Each number is 128 + 32 x the weight over its row's rms, rounded and kept within 0 to 255. Layers, rows and columns count from 0. Numbers have three digits each. The size before them is the row's rms in percent of the matrix's.

# layer 2 attention query, 128x128, rms 0.0939, rows 0-54, columns 0-127
076:089139120126154094167133166155130136176135250176165082153127125133132101107137161169079145120126128069075088143090129143118133062117123092161166194078152130155147052179155138086085147109153118122148086082097123111111183152104094091151117146089137127104157073127165112183118130080117125179142130110148204100135149158123139172119149098103085138103099128116094092176096120142123130113113
093:054074140114161137185096073138131109100136123142159072167134122146157117133193119096120153176158100121078096128080090110132170150174135193109133162069195125128150128145147146059129092149164097128202097066155136129141156113143155161176143095141158126097138145152205112100063101150126142131099121148131118115166145164087100195107123084129084085099130165158131146128152104097152117103095
095:160117153102179126117130139150092145110074139126159088186181138149145093079147103105127112097134209087108182085094117136136162155097076151159135100136137129096049224140069136122090143175140113121113139081136167105137082129095175100098123152092099141167126122164119181181152154091129120171135185111133147121088093145103115143106147214129075158082125114155120093132143158107102158155154
109:088136111072131161145124167097104117169136130118151104137118162122098096080118136115117097124195140129093121154128173175157125120143097109083089167157158173142175111102152113130106100114115112090136163102044161138097117163146065119195142197121134106191123105125131124107137188121201134124036132139133153122085188070157177099138122123104127141143104119089154054121100134150203127082135
083:112086172167062046134138156103128118117074109072135157108126166103146075113164083196128144123130196092126146153160112148124131098126164104108131142139128134114134163068084134159098182145136169139119161112148152106089116114101134157087152073128129155113049148174137108182131103081115147154193085082089135118187118124160171112123094192078148109127134131160074134114110108124139127188176
104:107149101149143093196092139163190104199119154114121093058124122122086105138109142096179156150103162142143096188171089084108063115127162057120144111180109100115116099105133181170124129120138120136103182143056082101122116170097095088151123161169135097111098195130124159130118126073124119147166093129095130179102195150137167169155134133167116147126104145102094113130066165124162086114144
099:150160124135128081110119120090109050147109112101163125121090144058140199128121165096076149198066176096140128107158154151135094170129151152113135083183135177071090128064107147174074118147148184148119131086081160131181120127136078138104117172130142144166137136117122141097127175056121085134076178150171121169140141144112143135167131172147105136139123124129140106170142091153158170093066
111:143140087164174150141128198169191154093108125156067122143150157075139093076026150149172142120132120134065125102170085149106169140190130101124120161071118099113132128124126125106130184123139108112144111091102092069112088128103108096141165143092152152112143110132153151185132157129113202183126131105132126187144088063158165138175070141149125104133136074113141150112085163096144089135119
101:108189136124117089115166117074137173121130092123151125124129122136087122143169142140130153138134115162109161131166183206190142098116108129108151165078100130122174083172132139093124084089142134141113117128089139115167090022119082111137105131087179162144126181141155084111086098119127096092137149100152127149118153105063174071137140062152052181152159107154171127144121164137107168130060
107:118130107149096129150127162163120189115126151169176122176099156114077073082068123215179122097146109100103186158079129105144094158089150130148123119102148119142146114158188135159121080162064169165151122107145101187128161167134131134097179146161064076064032139124090119122136145129110116187109132154166110122176104108162124075112103093093118133131148117176127147134106169111128126129146
093:183099145161227109147149121058143165119110117098148138182123180149101165146141180126148134116134104121128087175164172146096101121134083119141110149114123201087100098083096138176159021114121121132105135108086201137135115160140094167135099102161160067120146093125091096088149123160129124124138099102132077132086144176140104132094120120136131194152132085129134121143084142163118098064095
100:176146158142175148173113160119126117152158086061195160132111097164129129115104061164097106118131160120080206067127169145123110082166117120119114097091159115116102089076137089129170139073166206099153133125117168100111154130080128131117097164228155120113151187121147115138159115177084141115163131142154137140152124076116075070116142118126129133168097127110110153107094116091081144174104
106:149161174087135158086149105215116138062092103148103132160178104130136137152123109146141144113076172147078172144180090120171088114138113152130133088111093109132097103110188085103147120114118162104141086121142152114070131135112137067123091092117118072098159111193185149119104158176144101056129102141196159122104132157161123148122133057100145136154163108173158097134097159161084068128092
109:131130149187147141102066135111101058174119048087138124133131109130127136161121171109164132134147141026219139137149120103153120164104094115125148084124175129145124113071127126082091097103123184115088127157124109142147150182131130170068095150133114151139132165066134184117125090151148107152138104156131124125133111116114184147167133098149133175071170091141149116079169209112106110186122
100:100109154146116093103126072148156150121128150116158155145107174157126137062159123126101123110144119135186123138109128120139119154121069133158144108172144173124135217113125051188139186094126149084133124093114153187151133140176151072092136163106118095179117154202088105078180094121123071174149128138096108189085130103175144114113127131071185107146080059158114153092151130103105096130135
109:103143142146135140160116136133074147163058135128170113161095168131174082085095169157085085169108132095106121126138149112138127169110151096111103108145113213136138118109074099141124106109136141141161163083094166090109115118146182116072143076137186152165174089157113101121121088054160160079122196147081137143091104183127157171123112111116098165104080099161104187099120146118151143186074
095:172179136098084127117121159095101162108135143130105128080172210073117114071095135172186134108161142094083150149160168132124108082096092157168134138115201148166112164148119086128176167177119177125117084154132090124131123077152103110035117108134085125189095147129182080159097132111150124156140137083132119167147091134094150105102153182110157107105156089125122173092117168121077109116145
106:213135174138168143117109101134112070168144122060176141137116144148161104148143115107109116117097134116142092121098145153136134099136095105174122158062149089208128111184164119162053089177158159085116105068152132185092114179153069100116096085102089142107173130126181118133113151105107096127125119123142106193100122078196150126161184150093140141112113148093062140119140156124156131118149
098:116193134125183115150109125095108052122151144108116123112119093138084092096110173093164113158120161177113111087147159121105122163125109167126098109126136156131120135152144158099120151072187092173152126187111133098110110145150073127102127132138070188201146104163124090098118099101133154139094146200176218174107129147071101153134118191153131156188118126084068170177118091155133121148116
099:157136161121175140139158117120173123094173104156111069150156158064120069100142120106175091155105142102070182134135130206152130101114167108079146143060088075145166088154180157124153114094172159115105106148088147116114105087160170108124139144103169121125174144123119122112120125146145144184139118167167096114130135118115102095145099115093141075222158086161097067154117124167128085137055
098:100122097108079146143082165138127163137123150138116146098103086151106198080077158081108125156115173121174098076106125202107122098164167100110128100116145144126159154140134151148152160114134121101120084123071144084057152180085100104129097179116159132071150151088116147121108115133116075107140077199149158113138121073134177101111157154079076126128135158118123131162183176075154123193186
099:133108124117122144136107065156156196048124134081170139068127116137142108062132106158199130151159121099125059114147132130101109163158118116105082106095098187131126123121177206071096103183107124154138153103105166140107096131097166157136096091113081099126130141092132195139078111095155180075159149148137125171117115175115192135111111117138154106125094099110151202172143108143144171148136
098:097102107162209115158100147182121142102137205119133130083123136192129138081084090074169156090087092174115128120102062171060080140110142159152126087074121119162116108179155117147133129104112132082194190189141126112179110134105140116127096140153113064164133123118120130112191096175139152174136155117083140118124109132093145132142104124153113116081108119138127115095133217125146124175114
113:099136167170170085117083158110191062156137156172096154052113122156074178111138160134145177135088126193195102126192163151170130167153118076133162080100125043142095088126080105114157140142106117148139187104117136122125079108135108084162080108100133122147131123182118126102117114079118173109085117098123120144109094180155103135116129165140106126119109134074106153130184093121167109149163
097:076142117127116110156083124081113150056063126142138101164164076144074063101152129113115166089164160075127138085163118124117152089099066134077157112192088118153121154081097190201152085146152091130089162123183099137099101118149125163069147135132173118124114136115149079169155129178154149128126204181147116169089135153111097084120143127147115149143168123159115141117113155151105078125141
124:104104138099088120129147135128129085157110156102119085046195081063184124091129043101136175107111102134096173075083151113108165167174116126031108136140090147176056157102137131080109133091154116137116124115135175108146112137122180088133129083167122153165160128106118110098161111105133219130136160098084139128150133114153143136150104170122132122158140144113080157088134165170100165142132
107:137151123142109124162139122126139107151120099118123091091083120141131115137089112112132130149067102113155110134105158063141129113080139132125151090144184150071123173130106121144172203188180075148123135099176122185085142185076186066119150152113142089124105140106111152123070137069117159094097132140085083129137122100122090093141142127120195103197162128114145121111098179102185207115197
110:075147107130160172165122130149092119145186162074155142165060136124126131177094138132162119131116138098171123115129175190105099113134109128112139087157100108093136168071129127094133122106128161106164124134176149162135097078139166139128122115124099037127151093113100127122079155164103115089114079155082143164122240110156094094119127124142140158152101119040134065137210107134153158160149
099:116171155070098105149152134159066142075098104095143083164099109143120174128110141144111116073138105113106112126139174154107101204124166099100206132107131174185090087152128087083156162134148135087158142147138028123167124152186110161135109133094103159109066170166133132131147097127133095080131117101059078134125107162152109179166132133130105136128109138147063123130128152198134091151096
100:071109094125135160118093122199150130152160131184113106186080074180132125167163116114152098092096125163143137109151125085148175122109124137162148080101133074105131170081076096138147095159107092166098105129099126104116144115147119074123126087146093140170127121116133115130117114180134123150123214161145109151153086051237188129141118133092177104134120180159124124088167078121139094113158
109:168102165136147164145177076132153109090133113164152091149141130159134137123105102176116087127106104132114090089115146113176167089089131115143113179118127129097121119074175179101166132172168188118095133198149105157149127071159100146147080133054112148138132118138100155126137163122178106159155129154198166137119118050093136093131112044092091174107099054124127094110147097101071116168133
106:174240108128140074189132076134124166116135107104067174108109155120117089124107125092170112113088135099083111121149187164122175066153155111148134108190130105114101111118113146093181101142137092136120207110148122119116126151136125153127120047121056108096135099139060127111125139127121124133129158084150099151128081138136164139136140144132109158213174136118177152173076099158156118124088
102:094148057061157147182126090141149147145108155121158077097137106124162082151125116083107147117162095088137061137126133124114130106110113186091110181135120078154090108164150112122156104128139150147185109118177159120113130123156159040177161145096103095113120113121154198107065188142189145082081178135130165119092157104129154158133162102139102103180097129111127153181132123132165102054149
106:166161115132106163121118106133165101135116164127097110161088191129116141139132144140180093080175100125091159193096115169193138152136094129124165135166134135123153074174179123105143090086166142106115106095060125146089141109121155161113149153137091173159129142181113134175196101136119065062163061107137149063084156148106051115128097138126156132138167183139158121076111159132083121110092
101:117125083089061167114135125127111146106151173126159097110130091164177177195149159094105105149102107168178075129113129084077092151130095131125191082145090128151125092123090166092140114109158149152164092130172121123123135179166139047140138124119157111069116098118165139147074151094156143102163149172135108095108196143086128170088167136162087124078144139117152194184134145153089071156141
096:095156136143129159113128111172094153090132091198131150128100103109113106092155092150141114140176082125161121116076110052119113120089118153129099126133158119165139167188172106156174156099137191144091081184130176153143165158120125153115091126109117087140156141069118121062117167115125082121085168175096099093136158082144060139099161060178202086116117098134140121127085142171175150094121
094:121108160152123094096100117090148085117165172093095085113135116149187123173119176204130140127118143199106173113134150153157105108171126151131145137053117134154094109104076125098088062062112124110139147094145112130151132125133025087127130159096186182146156099134121125184125074102115095108137123125174090116122074109172185127138144181117117152103120198149135102101139130127125157191149
091:083110137153133104117122134106116140107108093102101153130167151126071095127147088065132127171155160085138112216118103166132135152074154088064155080124151118073203132124094167129130137133127104132127163100148183146134209098103186151090085124135124124089083136156152151097143120129067061164166147155109162114204070166123112160123134110151132109163160139150104072141137091103173087154112
100:126159090052102133141178147113086161089111122136148088129149185121082153147100125101125109117194121111175087114083133123129123109125115145109107179121136135174127172095170138099176123162150204139136093152148131077062136069100113095152159139091159092150139115125217137100060135147101144168191183140120146111136131059125176165114161120097075103165109099160151090132136160161119115082101
090:116133148153118117113113103109146066144144227108135144119123150097107152164185137134026138144077122157145103142160149168140136131094132104156143149115087053149127165100153125152135125119149072061084170094136130205138140171135119180151155151213144150128116113117180100099097096139113077127174092090120112124100129144118140105141097117053109119149112139146065107207147086123120121106117
100:105180123127140190134068163110119082158117132112118161146107088114185152125152171090092104192151078132118097127184173156084137135091163094117127112116122083076151067135123185112097141127084135081136168113125139126071110162110076131143091145103132118143105109135174133100104130121119137146188138139145160099084118121165132106182195109127158096155106204113083116119126061205087194133111
097:123088164181091133106171167178114198111119149116145166125067099095085186130144116201105170113148119128130165114099068145192167129072171151060148084099120126145077059158153067163126132153108166145109122117164128128137076082152107109106150129119126162162145127128094119113096134106138112115202117126116076097097149121113172151173143070116193131099140125141160124153092120159086166103136
091:080137165151128121099099092153114067111069114142084105140162095142103156105125117114193128120138136102130169166126117075142073165125139137090118101193153050203114071148173094129164139135096106112140159181199156115124203106144205112143111132169123162130105127127164101149119095150158126201127150108103158134130101155181085184087102157098156129095129145097128091183099119148123107103141
109:129155155120138127204049112117117078113138087128106100067170132126176092083123190130193107145102110159118175130144144102153167164170186135099109097091104122194107118118124177115199151152133132106124115093093153116144076174195064067132151108148125153134133120105138111186089159131115106117106163125152147167132142134157157138135119115095088103161102194138106189145119087115065089142118
112:173091098107121105175079052104158113162118072176117072153086096109110142150113123161064104136149163114136153088127075145125143096166134110148167116102147139136086106117162119069130110214106084102088143124118102143137133204096107215117141144148141149147146187129162114107137142070159097163093105125137115167123084184113161113119074135134179137141121147119133082139151189119167189126156
113:117158089114154080096161086082120116105153122166152061133164133094140110147195162149129125131105138124118102109134112122152102133105071153153129151129146152124111148166141098126161105097181118186096107075107156137205056128070094138170110132143185184168118131170146140105128102121146204138135103109156128161109101114113132155156067069141046101148103083166122105133115112106093199187083
111:181143112172145085107173062133100131196107177097131140106098083142150173155131159165081128154127119070132116139207083136079160132088123121163141126134100127135151157126073110159194184127136210161208117107102116125160188091116140084090138128111152113151089117088087140096149157128100126108146111144114121108184141130071126156139163078133091192132151124152109100150084094132077109117124
103:193124129082174156140088133182118140189084144079119051121094121138079135118104178128146190099115147090103168161097103157122202169175131081106130102155107149141077075129186153123137116129107079111097177161088141129072126130097102133131110186109112158172104128185108168144155169107130106103106129142129058154112137140140154152143098134066156130068063157150130107167138142116104103147135
105:083123163191133089063130066093109129119187141172110076110104096093162182162125111127101158118134080116088124138150171167107078155165072129125096128085104145097115154107139090163126100192143137146123147092111149158170111123067118237101158087104128144180178082176070152147119147163138139133069121176120144137164133093131117158110115097154111108169158165139102173146128128125104131135085
103:124108088101143101141056093110129162134142143160139159108071169160150176169135095079098153134144179087145083127145178127119103193145130119130214105103146150112066163106109125111082187142087138154140090108142089095144120147176162195106144163101103163132126094063128158127156066096122159122065131169124140052089113107153110118119151146175131105119113129173118071120171109094116153142178
108:124136116124102126158102151102151072156156134113187166019098081109121157184097123055203089120148160115145118110158153170119132139129130129122101110132096092130103241085126085111084175128173045179170147102143149136109139127120146145115140119165136165123144185158107140143106114134147093131167124137112118160076118095115128095108155105108162111070099077122111141101089149104172139165150
108:045143098164149062129109097179097145137108084152149107114155148118144118152180162142168111133149117140173062155150165146151164131075154132173162185097112083137143171149090162137137147162150107068133122104151098158111100149146079073107149083147146144087044178164126136166157126132114132144149164180118084099131143103126182125082085118086136113141090055080143080138174084154137135136128
102:100116045134141081164117111097106140138158089198115115115100066100098103124158175188123113122167124136104136151096171137123084131150152148140111105116087190173206068166152158116160131133172171126164070101119116172110119124175164038132125113133143103121137109115132146089104185118140129146143165131129105123117128108187091208146144117056106120173104130076095148138116172078122124111118
098:097167157127098101119169124160131127166142129160094100160168159158080143154135135091162125139203072045182123123132117129080178126082138155088093126104106111115088100087151188135185089085086091156126101117136114105199140110174111120164125143151137114132172145140143190173176107057104089122112116106152114123155151109101101125071197155127181122113157143148183147179115114126101076111127
101:148201204169143150120170103152133125106084132115140139070120112188188122162120100065128123152145128095164151099120142072131193077113108163096085099114112115144176078113133173132174077113108176122090101141138169123116092148109117147126134140187160114076075160117068134132146104149133145045123133070137088129127140206131128104124144112121129144197142096120079157084137124093106161156140
# layer 2 attention key, 128x128, rms 0.0946, rows 0-53, columns 0-127
084:125121159138072143167160091177122172051108078101135167109138140110152092189107144183146164123055143155172096103116131066108117172144130148167158116167098132131148134125092109129078115122163067155099142152104095111106150161126155148129110133146116116157080137111104126110160141049137126093155131131056135198081102173084125069092107156089109161135125113154129145080164173156190092106089
097:138152164101184078101141161116128141195114107131121141068116132143081106155108105129154113090075134144122123132127174138050150114203142144169127136155099159139119109147146147166149193117078073122136164165194069075117093230130116148173109093122144138116108090074073130121084178146104148144075103140134148117172098136155144108091163109136119101130191151098128136179147131080168114126140
085:137135142133103102129151124077113183150145149050118209088147174057132183124042093123142120140175099143135164112101087176171135121124090170090139103087142111133153070176120112127112151133138131150137155116125088186107114140117148190120171051178159149089105195114133096127089146138075140165156072106153129105157146139105062097144145107161140099134094135087129145142136136132182147137097
113:156106069194128144108124128158129135168113135178188096125151110105138143145153080088120159144111069121132096183110127077164122133073195134138070157075103105099111082091159098105113139128142144130156123127147127124122106118075176146093146097109154167133150128143210159052091142104094116103154129143132126147143108139067159170133106110104040171183109111150109167115168186119059112144163
089:161172103160124092081092109162118155114081117130115140172111166143090143123110134098111199074158144144109120060137144144142149167146101101153169178112131136071116141172132126131108105152152132159100152129063145118163089097123213148182090111123108066083078121154077121153131152139098161090092142125194132129125094129120041101177171136163073142117072094104109105179132119166138170090148
102:141133157122120144153062137089139137111125127187137133150114083104150095146071213160124171121135180085106117121177126128104156112145170118133181128074141130089124209106147085132173101101100141157146094158130147078177109077194125091119142128144052154114134072111124119156108127151116158102097108092134125115122120050117178099114126171098077120087179173126137115136159183203117145089114
097:162189172119107138129074105134129123094129130146197155134126115105114037119144099144179096163093170141139101122137167142083112092163132101135118112185128106106099147189187116063141165138153129131070163135114082125096157193156191112129135149119160162112133074171126135155142139108174072124203123079133153101074164083070144141098146134107150116123118146085105173149089136144129109175078
102:109111110094133077100171064180114129092138117134159155090115144134128104103122121162075129090119138086121179110052105105133151143139150193124112045135150181116119138172153066125124145150119175130188116102159175179095129121191174102125194079147164122232112108101079092092144100152145087096124154157176164145114098110118148159143126170127159134093158107119176107128121139154139131092133
111:114150091096151097152184109139155145125139122155175127177035116181113074093162131138174125121074090169127121149143193079132096112121140112097066137122109084188094128117167140061107143132134078144122108124168144152095105132106126080167158117114104085140192131188136107122180109094112112123156122111126129178141167157110175165096075073123134185105071080133097194153109151120147111138115
119:140139116122088108110124058121176105143114166169088135125150158134078183108099146140143149082175115160111171091095177092124199124156130145192123114088092171097147165074110169135136126149156091098116148098062110129082092165137087159141161103147103096125132135147108112122094176167128134118079082133160152166170051197136109069132113120111106140164079150167099149160123102122122131184199
094:128108098151057100202096124162112183104180166125109118082154139075198109165127140105133102088177099130082128224139132110102136135146157158127154080110090169102054085065069159178087128104126152116104156128100121130149113134148111158125135112152098139192124121121112111098123148097119135094128134095131124102077162179209181082138164136115171121108157109132144140095137164167154117122100
097:154139131105108160122141131112127142146135179096061156149117207108132161116178081137130058145049150175138064085109133091112084109134109139210171124102184099102074105120161105088077128120135155120120159163153095180120127111120114176125087160157120071068137152185161177104176116152072146132171115107120151099108140144112147138087136144117128110115124118182145125172136153140064133178100
110:130137194188112155107099141147133149120136118147154104129140187170140126106126099153197135127133126139141123109150187152098157139093129117150068032119179072165114152159113050103104150135095155072139122149172142105129165159151115113117134111116114137117093113169112120142139096087113115053130167185146165194167138121185134098126192141090113099119158052058137116126115138103133083183151
113:119101144100194105122076163085107086116087085101092161153149113121154153081067147124144182144147175145159088124165162073105147078117112134165100143061109066164088104147128160115108109107097142154143183139142156160141181132084131104146124124101120137073139185077196143165100076141101124110188089141115123154092155142123184148135159142107136127184068154130168145083129169163104105167150
102:141107185118081149138130142146133153135065127143151131143115105132106106088151078173111147090097115175102108099166144173142215135143142125157147120123095127151109111129159167135113064103115050140147099124109180116152176154109108132103157113179126079112058121171134097101159123099099153119113147128131105144076095092108187095042189110131221110127082117189101125075117134123145138094176
107:111132100129094116149125161079122138142192071138194156218096151158172184090157124183112109083131156139148100134141149075138105135125104182133136083137166132193153115131053125126107158155154172128089072108148170125095102140140148184127157048131073127092130108130059118086145110129148119123135153086191155094108076100150133157143114147150104154119119083128075139154143133076157113122163
097:146165136107107113148108148126118200163166121129100094083130110103159089104116113156131156166103080085143100151094125158164138163170169147178147230124119178102113142146083184137157134136152102141143111108193197140081138104106133167114146111133103100117166141069142092062146101141099057091102136100163143130127041135059125147140106118125102111115140081118127187144056118126099105150130
110:174161203106144113155097169120157157103113107089106109116145114105151167101159113099117135147110103110108142090218130190121122047091141137150090132110144133160073100146110151114111164126150099124156184133137140113116097148145124103128129062112124108153145161088187068099107179128138102103088106113163115162187145111182097139167173141117175091120115185066105210094097079156124092157150
099:137149112139156121105051107175156134126070158110142140189067118131071132077089147103126092142124139164138168132200134183121132124174122156173085176184114098142134138167148142119106096143188120159098191116098123134038114102164155094122087164140089180154127122104148118149098147131160063131091113117142208111097098108098099147116115149124146137139147134151143103178110086090136112208134
095:161132158129155118173074135154181151123120137110128128188097131102108125074172163079133138196138116122106081170130154107138134101140206071129115107098070109097164151181131122143194126149083137102122147177117152088128126102129092126113081149166162129133172120132159107116136112076212088133149078106166154149103066114171131144130140142086166173131142098076122110213065143164111148114096
099:133118080136128136129168091136159141118133134094085132143105126109111165141119104144130067071072126092149181115109098160105107108057110164074149084121158133141071102167156105156153128100169123113102077132118110135084118159118128178114070132155165152110147150148132107174178146149106119161134087185086129123168131105189193146137088157077140118220151170205094111145070132158098182143159
097:170165166152143102163109091128164127118111150104147116043138149130170142088150117105153115139130165112100099113147169070132183150147122173037137118091111172155129128150031103141075130167093136141151079098115145087080087134152120150079102174105072127119144154104120130180133061141141117130078138141133087173093173147136158151136171099121147155126121146171194093107167117123092159190149
107:150125144088153144101181144163142197103120148106132192146099150182148138124095192160174136076134133137126157145064095096158143115181106125159139152084132148094145135155077131122140072074101104152141152135117090129134088144152077172065097085154167100136115133162084096081128128156065084187075109082083144088094092106116130143108093154166126136164112122080157143176073117149177152112101
108:157121129110133145134111137131095120110085083153173114093111105148112135105099134154158113133092153102102157193151144126109089183150143128151169171100132111119117132138066132111133115078095145158164144172134111154123112123150168116201159156151149117212120115196078113181122126097203132105064084188106103130158131154113133182114108173165077109111099125158130067041182064087166133122122
098:060130128109154168173046144140135146159149167106137113193113156114129052160076100090099147116192128112164103045117113113135113153115091127158097145118105140096101148162161153177061082169120077165119138132146134093137144132126096077103083157129145127129131138134100101146088064132145107144168153148175152148071140114118127175105184182167137158125138111136119134068167195145113112071135
107:102109146133090163129141169145145156141084101084195176132153128110086139137154142122109125168147126148098111144139121071075171141126180138126091090165151129113115215204128087148106134103132144100156120072164118054065113130145152066095123090082130113120136136112106116109086141088084166085140097065055111149114128180109149197100174144171133167081148145123152146137131191123136135098149
105:092132041176069147118186119121110112138172109128109115159109121108136117163178082128203140137127163084118105138157139112150133110166198155162084162119159102139087149169156068102122159162166136079139056139159120106129162165129147074164101122129092102145096154088079200121089101171146184110092108159139105175108115098145151085089124142140117096122113108149148136030117116157107118115130
105:170085168160090171084173147094129109082134137105077067142070172124179166091181178113188105097135183140136107109108113123132138138143105157099151104098101113142147167138130143065099110084163104154164137170151165104117116093104179143157119138126101123112139131070108184151154124147094219136160059149108132076180140124142118145096148160110121118137171129086091123077149198111100090138100
102:080123187117097150177109143113106055079140147151140133144144142136092161080139075163073118112108081163148109137140145122106142145157146107086161179091147109134100167128168155213173193164203147143081123141167130148115087110140099158122163120148091113098102110105123083111099199176119081141138123136106120157075095158071091106088150133099107169158110175092138152162102143114190101102109
101:108092129101177141120095179159173106100151103127100125144109130149108136145119158109051127106133151136128206119166094102167146141107173158144093143147201158121141074184055141118193083140153131119082088143128168146140163126122179108109157116121180081148116162178128094124135100124112136105142129132112080152150145096180082095121121072149088099127147097117079105043221139103122099130089
109:132124183086164082180111126137216193112107130171103105128169102132128169111183085098111127157112056114133086066118160191161147155097127141133127165159131115157172094144141140128116109125134170127122121191126148136118109106098123161110092093128132105157090150074144130150143072140142153134124118117144166079073119096104139144149113036144132182163112093135132034131108101124056092143159
108:144137121111102169176121090131148099108149150183113110087149173103115118080110155164147154108167123085143131115137156105177152128142161128145153124133125105122135136160142210066136123190104116122080139129116106161118167180188134095097173195064066167119097143106174137094108132117205124161120095098105048143155029123121103150133082120171120104150125127159071151123107155147123101153076
102:094133105143174143133175091146095134133115101169152113129095144137096152099177075136093169129151091122149104185130163097173126019089149103076109077148143110106123134091126078104132127109136062115152050141176150147060131162086148203133080133112165168157142098139143126119108096109086144095102132129145140123200108129157157183174107123106153143120145160180116156155146144109130196098097
105:096138168125108123129165113097111133123109119126133153140084103144167149121039131138123145112165212165107146079124121096144166070122169092120089073102122156093139122060078183147122127128139104136143083118092100155078118100083123080160125070148152168133139182169193124153106142127141172172166139143102114140170107123133187094182111101099110117085082110140149143192085094153143193180146
098:120193104152083175080097148115076104108172096073104172138168147108100119065187094158168101110117125120147123172139164108140144089120109110051125150150142042103101132176159046091150164085157137117111122157167168190137126106124141147143152133136120166151147136151136136137124109162094117150077104169121132126088167108122135191212102135114145134159127156160137102150105113099126099139046
112:146141111116113129101177145109045093169104093106122117147143097131078116067120085100112120080102099109015153160155154154159117119162167145147160169130106082126102178152121087158108152155171133115169154094124160145085132099177125174113101166132078124155143136112117113116140137127137168067036133097146161119105129132123073139126118157124106176204142111133137104170165129062177156103161
096:160146156149132088139171170113072116125095105060113128125089111087087129105145126130132127118109121146145147130134102108094087137143181115067114135140193106124124175093130101147157163127148133124100146130088039179119186155182123146135083124172110097062135203123099076155144184088095205105097071100107140080143152111101161106127137156110111124133142167175143135117173189157156138185086
097:130106174123116064188109143149193120187148076199152099090143111115171115185120105155167142085104139115105139110086165144096160132130138105176138125187083145124103185121096147140150113172072114112157120147113101082129067143135097111105097144153138151119155162101052141173101122073139144122147154147079137134118206083146157097043097124122128120129098147124078146104103100142128178087170
099:061138143120153058124098130140120080140136044126114084125094140159079153162155098119096117149114159108151073144147156084106113061148154148087131109176141091125084146139130130135082190088111114157171175156144098104099146242122110141161120173162131127137172113128173133150148126090158173132090156149108124172092122187134167153165102112114154131139127198099142100080099151117126158176089
122:139106156158135115180075144147184170099133121157095076213098132120127134135058168182118165119089112037087166080202127125140179099173135134115105179152112169150092142136108163114097134124113152129112124107118111036137114103105116079115134104118150134183148136155176081190144172132133148168134120141117135142154109124101136088114074138159167147141110151073099133080110123184117096158137
093:165169100142108150106177124114098127087178114167156112112176092127113126139156094095149084138111135114072165128129148125177127133161115071154124168131108115105168164128105110164091093110157126086109132095092159095103132089153145013155196114137101129133137137115202108043133145192151146153133163086169144128151155077102156061103119128125133088120161159159155101094161156167113156059102
097:138109162104057115124063173116120152108158182137175122145139155177129139117098127125119209100116110118067108128133092126201065115080135145052123098120095068119158145201102162102131082156093164129139114066096163111136147124094126114150182122123139169169137156184160071166113141169118087110176144077114117148162096139135165091114154143094145107176147151147102146087099107148109097143160
100:084112142143078133085141134106063152110168153143109133166136104185139120131146151195106118084131114080082147105122112143214142167099048141179133089114117128129120172102137108161142052156145107123113116083183178140140121084179102111131143165129058085091161138131111135126149175115123156141062107091187098130180156158162114065159116106131144171105114086098130139143108123179135176103136
113:110079074094094163163132180134106153126174152158136229165121096089125083103138158162094089148144120087154121135174084106147111097124147122128132118138156081155076149130128155112153184123075158092185110066156111117112128132177164100117116134189173127175106099070084133169131165115122122155191141156144094138170110108110139117083180063103122167092126085126108148142120137169083093175103
101:134153152114156103177131174126124095166117104165090133112149149124105173121096109155153153164103159157065160128091183153132123099137144128138155138126110110030153168139164164159176130126142095112105114071082085072127147169110118226032092085065179184094125142137146119103114147160149109094104122124130178137128178167141082092111131141113098125175128091128173116172109137152158091134129
102:144151128126138116096085156034125159140097188108109101173131142119162124127106149118137143120116092162116134135096115146157159118159121060185134203093174099155110103131153128108133063120126127143183112093135086040163085159107047115143096087116149188174117155110195097143160098162130152075085109153157141158109164108103101119180113103141160139118110184121173125126117140068098127131085
109:106092134119112081126156149094149105108210154142113120142184141095152145130164173152105129111115025169103093118115153079126094111131090118185151144119167128143198128122121101084106151119090171086091115139149155120103202083168165123173137114063125124113087096123153138169152125081133096137176163163149212096165135096140142145092088123156107132127133120136131140070080158095135199109153
103:085086143129136139146131151073089142174136188069135113149128149083042149119100082153116164102114109064098189132142144175120130142097130199119136089181085108099093089190134108149144182184116172117158120078061131116113153130195160200117165126118090137161138113133081151117173131108135104147133157102091147117131090121105147092083125160143122145117091167118163102115156082086149092108151
107:100146159092114175107145114119091123132129147128128115124156110094161102160113178096089133142120082162100088174096160149148103141112161177114071131124104188133176138100118109145135193104164106112059135107124129094208155113059153193089142101098140115139145111229140110110071091154151100126121103182130110069181174128112139154077096114145141106173150151091086090089164147109098147174130
097:117144132114068071117195149102135084135194191097125186086144115152112134211068120198100161124136108083119145119129068131047159089104108136089146130113159113103130093190145085090141099102155132124136102139184115165138138075082127144113158146177129134083142132162081177157091131168150107172134095165081112111138121130161136091136133156139107096142138144126121105086159125138176143185171
114:114115050148108099095113117113154177130122128129091126141089204142129125166108118178139106104105120086107124130085188161146126118102121140140178124168089167145116169151130086133066181164112111112161127143062115141093119109175174089146167118146087071089167146114125075173155095140089147154143135146104105101143145145167110081067096152177094169131115125105137118075173120126161221199117
110:111152144089207082145090138141139122159077086174101175110106087160186139145156143112127097079146145119139111112164150084131177114155114041178130168087103131129115141187105171131143108167157162166120087132098148094120111148121112093201173110077139085143095144138153119187094183126144126140146121148148133104179177138124074075128136146157145146158127143108043120089089127124097099073098
101:090076157131139105150114121145111089172140116080092147188174093163108144126170140177105092111144144104109132180132159181144109085068135137119110133134167147099188116149124175124199128113145106154090112099116150098053103088110148079139102167111106149184152140088066102141106124160087167117103119147160121158191075142154090085136202110108142117190134143086091127096087091075141133120084
096:090167135139143101104141106111047104127123208156121090192081131100070064140109121109111126118142175137194157147081117102150136124124147090059143173124090111148104131094111129138187137108063133070143120126159148183141110123134180114162111080137139102106112108088149125142108164116200110130150109099135121120101165198154181143147131146190210163085123103160119164101150142108107148132094